python train.py --activation="swiglu" --norm="rmsnorm" --attn_scale=0.177 --init_std_o=0.0539 --schedule="wsd" --decay_fraction=0.561 --train_tokens=95160000
Each number is 128 + 32 x the weight over its row's rms, rounded and kept within 0 to 255. Layers, rows and columns count from 0. Numbers have three digits each. The size before them is the row's rms in percent of the matrix's.

# k: layer 8 attention key, 192x96, rms 0.114, rows 128-164, columns 0-95
# q: layer 8 attention query, 192x96, rms 0.117, rows 129-165, columns 0-95
# v: layer 8 attention value, 192x96, rms 0.0835, rows 128-159, columns 0-95
# o: layer 8 attention output (transposed), 192x96, rms 0.0862, rows 128-159, columns 0-95
k128 083:116144147134107107105124162141096123121168106148171066188152066094117182134154130152128167137162197130187130164138146133141167085112121111172173092194085121117144125099076115160158156089160163114146079114149133095078070065096080147119096102131102127140143076128120137174120091165116165075
q129 080:136146141109097055129133158095113147133173078178054179113110162137137125119126145121115130186152090142122193193117108139114146127140082143110092151102133161094108145130128108052079087128158074179101160174139135138079141168193132193089130114155126056156153150132164117107149144138109104159
k129 090:158126116100148113127130211139121169185090124107109168099085186118142133180136124132121109167062107166080181110090125167112100143114141082167148127216122104100111103137119167147117140147104137117155109170157161132148132120107156113133058097167178160207194151172098120127097101120105103143
q130 079:136119119117149192095148175165147152134123195106199149122107129100097135175178118069052177103178100132108104109139133103094125120142181089160170126080156096107126122120147160160166193127128066148136131106159124131127116136075124163092138167043179123153110105136104165141123162081116158133
k130 098:074176154117122140131117094144102090110117113177117104104171109071091154108100091142174179043176154137144097091122144137141149092115136110090152090110138182165129116145120096058171117156123129136082164078063079157163161068172092126147168147161145133122081119069152147152158117124102117103
q131 100:133154101128153165166095112079173090098133111132149136122142171114168130066123117122092079134105174113153149094110114084141185182091136121166096101175114113131138153068101079117080082127202129087165079141118156151140104155126058142203070096108108165097103105096104109090125116131099122089
k131 087:151107123088112092175184140151142145126083065104148151150133092157111136181155189155109129180143092148157139127079078108118185157126140082152160087142088105092103119146163182140110149084145194220159132141176147106189166105076128085104106107161130161162130155097120096134120139134148146141
q132 093:100136087179141145151112086164132095061101110105096136111116170118130156106139185139107101129171129138119158143053124119129187146102115134143086117171122114117167118114118045096087067143108128098146050171085157142166140151165116090150087087178158161102120092116156105054144125128095136075
k132 099:144109124109146120169113119140176121147093157103046172169093129159147111115150190189113089174095098064078138118111118153113187191128106138154127090164134111069148183094158116163041089054134152147178101152117109142089118142147141117176097095119133129094117168138113139137135140121138154154
q133 081:153162101165099107125155175101099137155115090111127128131120122164134141194182172123156185107120158110175102172197160130092123097157112136099098112137144073119085141162104178185131138117117164072057154092167116125127101121119094184058167145106135102146186169191122115146153169133112162125
k133 070:139108128132109126112092070200076097122094163155096083148120173089126163057110142084147128120126112139107120129157128115197126080132104114064167162076134168158153130147116176116159120132100079137124119114073093142107139142127179117125169131137099099086159126182198146053160080100089159121
q134 108:147137099098097162153165179086117152201154125169161173083127087142132162189140127126124148134082117102143097071173132125108100072141120122090097098138112132076067153117103191196157136129120175130098126111205127140092067150138113153090165111118130106123177208142130155163120129122150141122
k134 110:097133124148097130107159157148078123067174133140172079107126094118112099115141090045146158115137160206162109126224104079136087084075173108098171150108102123177125107144107103106214141164132067108111164123148146110185122121138135179100126171134098137161110092136123126138141129134136123134
q135 078:080114149080137160131137097108152115187186111176161114127145085158159124093139094097041100149119114082144117093189082094193139147109126082151111108103106137137101156102183148165179134119124133150041192087164086104121107119090145126121127155117120136063111158111175167148101109109151123127
k135 084:106195159124125149142164178122114120151177063117153118175192087110137115163150134099104120122140096147157161119226066132118130099087155088132088148144162090144089125136102096147189177152161153125126125150104183103154080160117118112058107165118076088165143109132106139158105114133185119101
q136 104:095134114123128125138174150164117120124129141163141150101030135152129079189161146094146121122164102098152150180255156111154092111154126146133152149122148134105118133148125153110196124109107094132113249095138113135134122137126112123118194167102149144115173142159179133130135150136131164140
k136 088:113154100110130151142091088136139142179138103202095131111186122067154177145071160123184104106145103156151118116134134082111119203116186100105136133105113118116061171144122112154072128126104171159082163084117112086093153150138133124085162117146184118176140186094142145129203123113155169136
q137 096:170116148172167087081148098180145127102070150127121125123105170143070065069145130096191076159123125128122156175123136120131109113148121145156155148154152151096161067119125113041087128124106143189177102145055148164193122157113142087164145131120150174153119089108137118088151153114150137163
k137 108:137148082099126111152078122143151106128058173095069203135068187151142129152121186159128096145148136096086134157052140180097162189166149151150172080115152128106120168130129125122085103098119127139135096129121119127089171142141116123178159128125194100121115151153133077075147140073099127166
q138 111:108099171183151128100113094203099088064068166060098151127121150093123132071124163108146042149146137142103170140065148100119127137139128116135198114137124101125204086143151085092086106113126100124108095178082153123143140142131156088165118102123156105163115094147130096079137149108137168130
k138 125:131084114088132110147126074157155090139031159091049161122063169160133092125155152169124104161125095113123154150056112162164135155164150109126155060168117137086186143084133149155103085122086146141145103159139101129077188135142149089156113110186123128151112129142124112092142158098102158131
q139 129:116151110160103082163091144152127120065118150089156129147123156078156165099108191099121125084139161136089161147011134088125130137094124103103183128129131106109126150130131071108124140121141138073164000102118145159119134112165122136153099151139126123125133077103116068063117135120120108138
k139 087:124092101142107151143124147085117095053131158083097113115084179173101162102189097157143190102092172122183089099173168118165106092127152135103119145179113134102171117092100143109165098148170119073128137086157145160153112120159075161181116071128129122098125132135121166182088171138079132085
q140 099:101128162146075146160083096122155130155149110112165139139162164158135071103104091210110144110173133102097134091046117153128132146196129110114109105141111139124158153123101152135101094141154135093181138103161142133122199120073125132099075116124085136070044101162096183158135145163077096133
k140 086:147089099136109170178066141106173118126090117124100168124091142139094140139125126104124192104127102114114093135078106150121137164115119092111111086073140129121161152126158164191112114131125180071171127113172153197099137148075148132066080019110106131124095122128176131106148122085065125138
q141 112:138110101087153159096139113088138173118152105086161112138142106172130084116087115130070100108142168133107097115076129127130136157206124143156158119101088148120133108070120175120075170128112136182213111113156125126086159077130090145162139148119125193061090129147086134180153139157109047155
k141 118:133188127098123158136146132172128132217147082145147132113152147127158103063153115110149158112118082133151143140212100121128130112121146176104159104074107136149139149143100115142158087128195120157146166129145088108117196154077140161062146104076066135129131112146121124164142120226106102168
q142 108:038149122134082127110158146113128151133110140140155135154100167110118152184141153100114177185091170124105055134091073159145089088073133095065106152083179149117075122135122136154175144151153136113115068105115192132136153121103119153083149152183107153085150126120181127101080116132108179146
k142 106:143198130156109081098109146073114201099139125046169168181168097108072175138119135116146115114152183118094108168059124097121148134103104108088143166160142113087123134129112139120086172100183163148104117128042144107133116108105108150141191111135142092133120118179154130097151123157157153169
q143 110:089133107144177174144098123159177060162135108159148115154160181138162139130108159086185186127160081177115136158150111060078211149153156084138126146114138174151127156104098081158080150143144128132152135178099140138123100141202133079122136123122156100095143203138157113123106152099096115126
k143 113:077102174150108138139132148092123111152093113169154127132164175122180174093142178100143171121088054158116119120137122102093181193165143134164130121126092116147152186155181121106075165155120183172151080147126180146155109135132112090173130082115192118111133172148088131109074138089097111082
q144 106:096119181160089159180115136182138169167130137069139181062159178143157135083163132126101131138139145137135134085127116147097105138140171093075154125139065148100132153140104141175143063088178178150118116109165107180159142118110077159069120139089085107088122072143158132087111163160094153153
k144 104:192202158129159181154081169112146166143083120135081195137123188130118185123143107121137092096131101119113078097121175160130136108147169132130125116110149087115104133080097164197127132110167161149142149107161112209122125140115156114115171120136105118122113102111189134081139103091067202145
q145 103:082096131145118142114087120138094170122132106129145068110150185139106123107098112110140138127097136130152098133126131150124144125145164090103229129096120163069162096147104135128078141054104106174065143100132155091102146124094070173065086153141131150186157139087155139203141178162148149175
k145 105:134156114060125135129089163078094111185182141143135175146138146140127195108144106148164088142129139153159172056128086180157173084120164149112177061127142161105179180108088169079125136133112168136095188124173120145094156115136178159147144141145142101140112160166155122106132109125086111188
q146 104:128156090130070145149108137121121110130181168136136142088096107123188060113083120146157126123174165164128185113101127088158065137111111177169127157192161162200141147121156136094135119167100115094152117144174121087131089158201088136126102201099142111103126135158071094121134112118134090184
k146 102:103144119166074107162114193157125095127153151125108107062047190171206128122141158113135137107104155084151103146160174113115118138090101086137125131110154104078123112134191075125145092103151046083121109110125110158129137146168091151094101140042107119119128137114102132174105145170112136165
q147 099:142124121141113111054179197187111108073129109133100092119151123108187147114157091056101088163120116152094101106114055114118148154130124169112140089125146131099082138082115093135102143076167128088198135124122139165152134099151164119178081099136150115118185144123131160177052126111155127091
k147 097:100146175137116096138170194092094158112100114124120099152198123135118167148150067134079110161097116138155133135146146097127103161102112176144101163150046122141120089136068160144134099141117133152095111145077149138175143106045094093170098128152145124142159128168145075137103148130224092084
q148 109:139146116145119137157182106154120124122115095092106149152097099121142136097125131099159051104171130164144118161144157155116109129102138191117126105119116086152108183147127113104109103090163170098101209105103124154192169140168123134128171170122211089062131055129062148133149110078064141118
k148 109:105138105125103149112169144125198143131064117137072183125162138122093132178114144146104150051163143093131128140112205141155099149135183117147118200150137091133091084115105105172142143188084061129099136094139133139088144169132102125156169189188133141102124104156121125201123126149096162135
q149 116:130103092081086156174207113159117086108108131111171132098093123209124132140124195132039107129147148113177154175099171133124162099118159112157125152111089114121122077179124105053181120134081158112129142134123115122116172124149106107131164153072130146124137102115135072122167134101073076150
k149 110:156158108119193141093088093132095157063108107101156132139097171109112133086077143160120101073147134115137100134091149085146118150177173176143094123108169071136103124116142089145145142134114056116176122098122109112141192116146137141207140193107096122119081114106088120197112093183081117153
q150 117:096117147158096095132083117145190153178117125122167125191167139121126154141127099102107183078098100105128094152106073167121149169098085093170139125114100087134079118162157138125128127194120127083126137083125164104075099151092146160087094083111178030134163097111112139125186094113090130102
k150 116:116075201158128149077072097169163165126144113162134056164206107110121145164126089101148144114148119104081119132063110172166186132112065130157077182107143138128136143130135124145089176137129169202106130116122127136118083161150144133130077148126136085168093132166149172155141102155090131141
q151 109:106118119122116181174098140160137094128109122145129202178142171172169145124119158138078173152088148120119134101159092042090142181140147087109094111155130103136133142116071126099158091146151122141154097145172109115108113035128139084165152077129147122079155183133197106072109122086101130138
k151 104:177103144123201117151106092113112142103080101102142106100154129165176174129066112100131113163112081139124150166149151025090193181171095098133119093109084077136098146125085107120074114138146147154155122163119133147135116097109104090141141090062127094160144156085136108091115164123112156071
q152 114:112113152131070147135098104145132120167096151154135114154118098121130092120150131163155128113157084169034092138096123138155126130120118121164059127109129161162156212138186158185113121170099169109149148110082163150116164159091179078095062133195145132113089107180121127126135115094103109063
k152 112:046089133140092146136129103139151125210086116118136119120116166132099173130116136132068170083110113085109050145092101158131106165128131070100118117102115187141144155130192081212106100145113176068115109132106162118102116140110091134077107065172113119098109135125147172151159104143114109144
q153 103:061112134155071180130091103152127146181056142134115152151130162139157120149116115132137115119145114126104132113130148135119150107111166039191130147134116045168195136145183153199140099162110111081099118153123182129129156144085139115089080110143111107140099101194117100180137149103066116129
k153 102:111112086131113176129106117113122109168104163150174098140055156093138184093095086115125161076116077115109081127108106124190154145125133107081110083135137173127148184101172109180094108166128127108153150124162084154070165162136106132116117096178146065100132134082174165116123082132045145132
q154 101:161145088077149122149092087078097138114119166124108063095114121085141152120123177193114158054097115153104102104077080146165105148184127152103146146110124189143140151175170155160129121137141108078139036128149141101120156149149157134143109195161113117110104117114170107116120167181163073148
k154 103:138155138149092100132125156144115127164142109110093107104113122165118150090119166106142110129114174133101099097153154130097138165087176210100186090102175183124136136128204148161071127089146130044103127140080119157127098112182121108062183114085122140141143123102108144161137127137235135114
q155 108:148110063126119125146113122120095163144159097186120074099125196113165119119126119155154144081110102109169137143104135110122115148194157115119179098122212147138141123110133097125061160152086076127104174139123128052096138139154106122122127195155131145185148182094109167198108127077083143142
k155 108:099106113112088062146086128140080049159172139179152146120151142126137126106050142151174121153115094142159222094145120128139152146088109105115160097167115140144158152133143148061128134118119104067076151157156126113109144170107107103113110182095189166150135205135113146168108129104130097165
q156 123:140128097086127152133106225126144148174210104107144114117173143119068117150160058062142140087153111112091141151192168107102151069082143088140118096089125136078108117131166099154119172117147107194129138108085158142117121129123116133112081123106085161162145145132187155167107090146106095123
k156 121:111124163115098131074127153113090149166144144166198081157156124099072123143157117129137118137106089134107170087149059141111146067133155076152128137152127104160143173237170165093169120136169147178136156135140163119154133093104181089148052111149149162116088102119175136102121101132093107135
q157 112:107153105112127146128138072135109121116022115086136126146152163122137081153084185081134181153065086201121125109125143122099160164135143137086130181095157135103146124081134128204107148123118115101168102125117151155119202169122146160143213120090106090113134138144113121166124080175152128130
k157 111:101175155107105113084156139172118105159128123113093129109178199077137139066144140107159130087141137227074133181147116079166194173166123179124107105144105183135141090125132118148108132114164143144166126120078130138137138116149122156151197130203110159135187154145112109120111155095165149103
q158 114:160109124090163124158146072096126095189095089142082227132111136161115167133161171171131119142163126102128148123149136133082142126162078088118111112092108170135139142100063165173099113111106151154094103177131081120119139130135116085097158061106143096123087155090168156068195125095124168100
k158 110:161075135142186210135114044153169106168119080160107168120127122102114102103157185128140110129154087131161125143133104101069102152149116097154118063170134094145116154062064119145100112113070149155171125154149137122125111103173121069092165114142152165122153179138135130094158103099093174123
q159 105:090144162136118132141123079106121159098129103130151110177188136144071077159072113114089155148201095128127160137072093179134107086199136144164098136135123144140064130159147057140098162218101173137155151132088136121160123149111200146122176156118119147127110083142091140114139126156120168143
k159 107:126148183151106121132132113154159151112131111085165145125176165086117041119094119136133199104124160146099117139092126140147059148151084133100100146098137144161162101167233160126155177159114178176143080133153128122139097184137064171111128171139072135136109098131133129139107113155064142146
v128 091:177125125093142110062222120127118152161126082122136156208100162167095096134081125085130144080055116141140079095154126151177133111103138135119148175080075129065137103091127129149107098172102107132108122159122112138125119155125136145077151108061130115145123143088111209117106171168126138107
o128 088:120074135090156133157117131193099141066121140091153192029101171146166131162166102125162139160179128119119181119154205113115109159155150110129088095172127103074147136111158103101161131158133136137136161102183161183133119133142106154105131182089101151135137115158202132122140097105176157136
v129 088:107087130200117141118205119129093125106170094188182125133090150148090139070110069137115077125136151118134094106152143134165181047102097116103130133084109085158135130103124148128094137163151173113035160092084093184169133137168086124081137139152124089138124117086133109113130115108126125089
o129 091:133158149112176118138169088129120139054160113114084163141165159122172146149147152138156075075099087148162168104177163109116126104127103113068127127173099097157188113133083155113150084141088100170137175147179070158145138151187066172156145132090121133077138149084124130068122139156144170129
v130 082:134069132070103064105145101107099145088143032115150144136122103164097140120174185167126139160118059125105069104157059122166104117102150148090143140153137136140123147099139169138116118223124118094124174133103045136176129166145137123093111147113110133140121137124151140063156134145090098111
o130 072:168117116154140147134150166111115148113162130098130128060133137100113131104077094121128084140105145130164192188154177137144180158162153145080085155119071088132208206090108151127143117153113189133089145154166192166127139102095119159186088161114141149120129132129147085092150094139102172172
v131 087:190126170149125121077101149135105162140115131086142121122110110153126124165172133153115139142173068134151132146122142107147088163105113146175091141162092095162141152203136118142118145045169126159077130180121117139097101189146146132116106072129063159076114162177111162193087149115095198101
o131 079:133166134135144066156154210120106104146147144126067150128150126130138096123107129099108155186133169073141155082107075137165052078104139147173140115127088100096134155054189175116147130108144116126151135104115175151156098068124094071170159125103168150145158126122139107138134120134216112103
v132 103:123095117083098152116132146144115203127097138178128200155125149116162115155124155189085132153139149191106163080103096124090174137169120128138118119160155138120119165143148200139151082121144104111114122243168158159103143156112188096111156158112156139090086121162058151108103136118116148155
o132 104:135107097109150124112080131125112045134151144137175105134126117118110124131105118154125062102129063126082107194135080136129096168126128128103143112118140074120169114123145102128169148094091111109148176081092194122066171094123139134142121083169143113169147083110111091198091105050204120134
v133 094:105117131132069133153117120151129092107109110146164130111154136109098171117198058165114110113159197156188200122130149108057118123144142116148056132042144108200138106124058167126102110142146111117118162135142171126144097163137131165090134138155112084159132102085119100103186112097157116137
o133 095:164106153143130180117179084129141171115189086146099100206160171112115150081113201070144107125106087100106094111125117088166142155142117158091224114131154109152216052165130172135157169132112101128131108129092102111143137139146164119162125106121162105138090157134131120115122127173133145157
v134 097:145148165101116099168076114170130066102101184119134100113128036043118173159097157150113145160122069159086120131099119100145102130067076146101176131151187137157097098140132099101128155113100119129150124126114099080108160099112094116101076145101186118096141112167200118132108094143120092135
o134 097:166140113114158132178143134110220160134130079112120124104122154129139110080125155171078145114126160171134079176023148189082124120112148094143093127053093146131146184121140159152066099126154163072120106159133164095131135126124136139135151099116140114088126126142076132126139139117033140133
v135 094:144130074127105109150154130159158113134140095101110084141157175165120120134178145088160082109109158122185176165130116159101110123122145142180109103131165106094131161089098133128118139168159068110098141050150154182120115173193182151137095133165058113214207143105098115109144121117094126131
o135 090:095106176114103185119177133079104209173163139167106106143086134120133158157115097099167187182131079100105144069130092095142139154164112154121156162156140122187164077128096105172121142080136137186147114175095118121138127139100159120144078187131104171109117102136184141148125128176187115116
v136 085:132156170175212116176172118120122094149143100115172122184153137153145090139086087082140106127179085062125124096149193122108104129075135142156099125054111114160172157074121158159107105076179123131115145087092142089162117120147111153128115097144040115125082137085149108107117127122115142098
o136 080:047174135157077089104133119123096132109114151094042133129107160120168116091176165114170160130111149091168159078131148157170098108140131092097187157162094121142158128126154143124117126159136100116104101152106111163153115217176136154112192161075161152138141176122129131087120107181158133071
v137 098:122121154115119126161093109171145152066117063200109145151148118091143162092074110129174096095116127190093089180115153120136132122130132099145148063150144057207107138113080190147138096118117089108132125129140149094147109127153104073086133191154087096138134100158187079129159129107094141116
o137 096:127110098105142132120140081059103103065203133082149059152157106093134165105120145147117143122137142121127139155069107125145118125110047078123145128145138111124221114106183167112074134120102171138119093145126071139101206139129127167175095137160112103160089091090080158132158138144112139115
v138 091:192145130135168132134174147099120154153116089082099117153132171168121119204130163122167103151107111086161172133108123165113041194130176114155177151162161136130118115161197117105145129047149169109171114125103163111078117117122150129164112136111200120130147136108109175165089118101098139174
o138 090:093109128113075148128063181133146083175061130154124102117089114143150123181142132117115141132100149109105086133123116140120192125125090167160101140152057156139090102109181121175122085130157123066160122126085154137187079114091132111121143115152088101161155098190151116172135150123175073050
v139 097:169154103180137112167105125084172129207128132128130147141117114137139130086109152139093159066195146063164180108143163111147146141122166134114066133108103131137146073255137145120119104086145117153174157200114195156107110127130168159096136109139134149122135117107141080133110130161125110143
o139 091:123148123134078085086112135223130133110114111141116117181084136189109134119164107094150083177090132145134161100120122114107094101131096167160176134075169138130175136116125101114129203116103086084169066050131114157146082130112144083170203139133154096150103150134117140090110152100168138109
v140 102:132163135168147163080124115099126159131072163122130154064112110096100139195099145154181093190145103208108115044066150097082110169110142148123093133115162133172113119164118162118157179094131116129141152158108156112161126211156172135130103146094092150149140122119137089109168085100135122164
o140 098:107070116130121128142112100176108134178172117132084065145096129127093142083132136169131143136098148081121081149118132111166118149118150157058143108104078146158135122120191135130101095138121112075151112133107119064088126032142116094154100056190223123123149146152109162158102123088124109118
v141 109:069151168135165144109114086121102078134141130129164100151141135063089111070141104125181124141214087109118116089128179123129120112084115114117099104101101198145135172077076055103149107136085150154095118073122051136193137126165131148126140113127128099071075106111147102128148128117111122093
o141 112:129119108178120105126186113095164081093126186108058114110148157124100122063178201136113152112089156143145142152118129098111157086114188130065180154129132139156093134154138128123148095174130133162132136171160140114149165161157109156124154151078176110115097205053109137096106157156107139184
v142 104:176122138106153161160152144114141142167132163149157169196126174148118119168132044152089106088123189139151133172150163077101136137139139088156139130091108115126137083116117214125078167098156162098071107135110103190129114208136040127104115112147158121137084122125117140181133133130144120156
o142 103:156165150119135121150089116112111137066141093118181119116147159140145157207136184080159145115154080126119090086116125175157106078133083136115143116188133076126114078166148131085146106183134039167126139114098105151157094142157134141141161089091120131140157093143111130068121136096213179106
v143 094:136142192140184143144110155136103165156139144116089145144127129100162153095095154090212110116098132079118104135150103138124063166181086118153149100143078171086142122139077167190116131172115136146180129103161145075160075077075088100130132191140111123125077113123103117156155166129149116190
o143 086:062095152151116092088071078097114130086124107076223106120163109108140152125167132089138151108146172131143131171145110173204174121111173121158109200192163155158071112129164085079110162103101151128112091132125137129160112129124111133117112126132105095189144177147142127117152093135090092149
v144 084:120121206142111134090143101093101109067137150150127108078109082124096129149146098093149091189117114115145121152099137095137141097130114151081139079136103195150113121107091140139136102152133192161119150096134101049139126161189108084173122130139156102111164111097062175092155045092122133071
o144 078:077086127150162165161170135144185094133105110129115094103172137087128101095090147136077094071121142154185113098134106127121133099093128114008087142140116204172107119146163171135127130129143111133137147185115121142110141076187097196112102120166127121145069168132132109129128155154092131171
v145 087:144155101173088113165091121119123123155140087111142141109111103097163136110096086139116145141185137094090147098135185129076140120081144114116072163101114067189160137135110169089099134126143169161103188150143105149148132097165187111137112151114022165148095122125193111140141087164106107055
o145 084:128159115121124123086141109137088170128133200102060119141114113082138167088113138091164138118082120132196161115123120173154049128139129157117144115064106132112196145132136130194132120140141126151122076097159061125152119163133144093189176092098212114139123152078099160094144113144161167120
v146 080:128166124189193174150114151111124133088158141128146130122150152136098086101094116121157021160153135076140121145146143132100157170093124144125118071080143136114158122136127168154173128075140142107097132142148128136183117074172107111114125214153106123076093144121110039100171162140128164087
o146 083:055144168145105089097106095135166108159122141141087083188185107143155164127140144158195148117127108133148127113145112124162181100149063080066184183141106160154094157102130099126121130121100122160157145132150141103073139170141107183133182067154118095189133176094126146079090121154132108107
v147 075:084082187142137163139076119151116125169096072105091127114130127159169133126142122134112130138181122154112044141132097052127104147115150120125135174172091090119104150117098158175116108114134159132171108115080184062202083158122072117081103101171094125168098142144115162174160118110104088148
o147 074:120165077146140096095167131059062121099193108098133122085097108126117125116132120134155165120138201097164135140119150139219101084132127169167123091150163108143187132131160172080184174158169091074071117132122092158178103085174104129174098127115131118123136092124102160149153154127122119135
v148 090:118107139216173143162124135147112138185174100077137145157168123161111128078129159109147106115150087107133131125160114132155076150070128138134083181071126183128175102184136140163137077096143102139173110109138118085180117105102142174096117143163135141090076150138166111125179208178151137156
o148 092:138120151167082072089132131083118136116116094118087156187060180151127138114160104106194141161141168073155123155139172130156179090130114152137163163160117120111065170106097102095131190148110142098125089087132190133153137140124102108123202140054122106155122201105154126108132112146088103131
v149 098:105163124107082157125100128139126099092117162183132188129142122086166165087101126114225130135047137234129151138123159174185113116143115153181121105132101123126133153073101162133139201115147107123086100109109114131148147143144175111139123123124174126182182136121108094097114127122138122195
o149 095:125126136140186128136154121120134173100170118134183099172133150079136134169165123140074182115146118073101097154090091105089103170122121091108125106135139109177146126200129096071098086116090196175159102147106133084058169114119135102111109171168135137077123197171175129176115138099128102115
v150 088:117098097053113130118152123104123096110117158134089104096134136111149055147134133145129155140152093101159102156152095105169179116062100137116157104187093173063115209026156091116160120129106143137134094098134088135129113146137125119168118061124149105147177146118085140125079149151083117073
o150 082:095171097120146146157166208116159089165141157129112165097129080155106112182140057165090180139135156198119140122126116146093104114147192121079104142125165182105098191161087108150159101130191145173099171132117173161128132143127138193086105166141112171093125138121166118141114159111136132095
v151 096:176135166111140088124149112103086128151122075139108092173101142147147151165147143114118147116170161066145089087147045093106122080169160140105189165102102112119112031152132110140072113190132151100093157185078135091094124123093148183097132139146109143136131132083097113142177141171121096135
o151 091:109074132174078148152133136165146152103115151084155145096163142148185156110136150091162074129106126165088173091152173212177150143175137131162093114114146119188153154110077166127168164173110105070145152129176135166163089112160075108161135116107095138161106086183132130115122122169125179135
v152 095:063100170134112129106140136113095124163139160135102110104140125095116144104101101123112169071150110072100064171129114115139126129164105114137148105097129190095128101093054138135146095191071146149164115099131102079130101078116094129147161153117175093042086110180169158112101196086104155124
o152 094:185107095131170137136124097120167062079099090100173132127149125144093106099152144157109105123159190193123147149146157145156151042124172110122075146154125152083032121150117107108106133146105116134069155119174112118173132170137122166137112159110101150169099135084073112157159102166101127183
v153 083:118130166099090100116110128138131119103100144104111111118125098081181141172087153098182143112087129202100127083128184139117103146082079141134152150080167081168131099049121104129072147151157089197116110108125128116121126102087139098128099083045109113159112153098150159158061130158179162137
o153 080:147160126070164137178169130149128181145139143082133152090118141090153129125150126133096176125127129098098087165086151189134093177128220095178118087129083139089122085149188153124086155125187158111123087150118119096104137159149130074113140161104164177081153125161194156148151119167087111129
v154 090:162078088156100141144081153146077182121144114118121155066105066100141162088128157155146149052104153068105141168154095107142134098145090117111119137144110110081140094143099144118107076196138150186141172083161042117129090139153135105147099129139120166124137104118198165117159176133139159106
o154 086:131132204131179119103142111126125116105130125087141134164156104126079161142108100085122088135135113145163149146131115182148072110164129136110047147088126145080123120153097146194093154132117164186127087103136117124196101071086108130163132172102092117148098161083153143056169113173069107180
v155 097:125107090147124146196086161132149184136149187116095169148123157146184120125143150126133095135094147152107163124131142113085134202162126141144096143151202070078149082073146185160118167104177081149152106158151181128098107137101145096124111146117092119164115162170034115108102133132164156130
o155 096:090169138071109145089086130141115157155148120165200100142111138114116143175099081119169140161170097077130095108140072172161100151133120119164153131117122106164115105127146081093118200099144105111099133117043107087084141136087121113151144116176120143134195065111201149151127092126119075092
v156 095:219161121078170064093118139172083141109122113142166150159085064170159140139130178099039155127139075171130161122101107168111147132153136151146179093187140123118104095123194098112137166184156122086125132127152142134069172150149122129127115145170167122095126121130103077092154114136126124129
o156 093:080082145134076151169100113139191124160128142163160144094149169117124102126088123137163061125135111169143122118043060144121127150145078090155115168073114080157123139072100173145111067133121172087157127184136185141105127082068108148074130114131110116131101085173122144140120120094154151154
v157 093:118146168136101117166108091167144116118096043124153120159147153130101151171135127137095103133146162182114157144110094133093129144123202110122136138165138023180106117158104113142111122107147060086120137133143203117110112152103110125061120170152064116195187123104122118117158081091098105144
o157 093:124105105098125154095139123070092181106183142136114085122128135149132143076096151124161141121123102094103125110102133089148128163140056142174164090104141100153255087083168177142143150107135136058113116138112097113134136104167144102171073124126136106126101040156114141128134146158136140116
v158 097:132162124109149100160128130156154116074120055141111190190140107182102123144130139089098074145097115180122099139110125146086107146101196128153132132118153072122121119123147195135132175076142077059165119194082168123077126103169126126053110178150132097145138147128126113123112090120091094158
o158 091:120138114096104159123069114139137160155163113128148092129095162129171130147105135167165149147159130125165132113036147121146189179138020074157126116128108072173224136092176136095165115115125126094126138160099150155083165124088146117156122102153117101131146096149092113166168153114173139106
v159 092:122085094093130155172145169141133200131145121117117121163160226168112081119163113155116102120124178118116146135142119160041131143166161108084132158104149129117143144068132093140119137153109165118144108183139122143140135075139161078130168169082090106153093148153030152184138171100114117123
o159 091:135130152074119168068082111113093094134141182135141102125130066102126170136112141117173150112135080124135131133205117131154176193153126141181145107163166097122072090115146101132214131117141082150144202130093118129133152171098117165136116112139136104200166100091183143128101079145173132145
q160 061:107144138124122128172181117085110071104112068129125122111129131028085082139087113137194107138150128178137122119085104127190087119090140149139141183146126107172089181126145061126149119097169112090108157095100134118138114137183076152145110150186133117148131088152098169134083130062136155094
k160 064:052152131083163099121092105181139233134100196083176180080140134162140167078128145115132117130157099089126168109142116131106142110128146177163147118157157092128121072128128155130117127117109161178143119111148080143125123133068161147064197107093109112149091170077131101152124128153119160142
q161 060:104109111132113142084168104096153159090090163086133098131126130157057166139118171178063120186146122148123081115133117116181131085087135184067114170096131131095146147109179137118143129108134096085120042110140164137121084124108143204137093139188150128095138108111075168121102122112112196133
k161 064:141131187143086139158086120163128158155154090081153201132159156130164144035149126111155120103153116112130165113035121146067125154133129158164161104093171115115160137124107146086166150123118114144134118082107122081086173127108140072116140089087140169113144132174136062140160164154195145146
q162 077:133168108152089152129115159072127156145180124126108176134083161169197116177117120174121096096113102104112102156139137115165131130105049186112083079131120118130135139132098117152117086088137181139141177069164078186106096126136130139123064163082107143058139165152124144144184192131131114108
k162 083:155130130157140126153159096197140129096095061110126081109119118095094156085081139116067158160147150130091068163117110119108103195127144078115171127105144139149146136172219123150143101154048113118104167133130083108101103069165112115125179136158157102118080154145189146128146110091093120148
q163 076:127181161112121127092144140145145137174166165184125081119120137131209076082073105107120127066070153145134135106117072129125166166099134116165128165125154142126106145147190130083148171140128128203162162164182142115056165107155112090165064136129117118107126139096085142178138080145116121120
k163 074:087082120138131148146124154081131180088133148126173158127135098141088141172176147181136135177135121153075142105104159163139106123204156123112127122138146131181107140167074176107124072152126112095164099105116139063180114138059138179072132198159116114138126126152148131149072214133132126146
q164 071:124109133147098200103160089154093166184176132139134134118151177142168143110081134114124172132096081154112081103141106096122122099163154091104139105154119186078105175166121140175172133150141165144128171146150173134098135148169136081056127128133134150106112212152159176167165154150183111186
k164 079:156155143149125135090166188053153086098124111186146182053069081168125118176142145149098111090120169134107153157179146148163123058130146130139129143122122131147130093128107142073203088116109071094114108147110118125092136144110103181110097159100069108128175074094116104177123151141110132135
q165 069:117148111117128110116101128140098132077122115082098083151114134089114143098155049064125093141099152124128197153119121130115088165183138137146126107178159129042161103118190117113076164161103096197071148131080126098147179081136121074169091116150141128144160121101124070141108113162141102089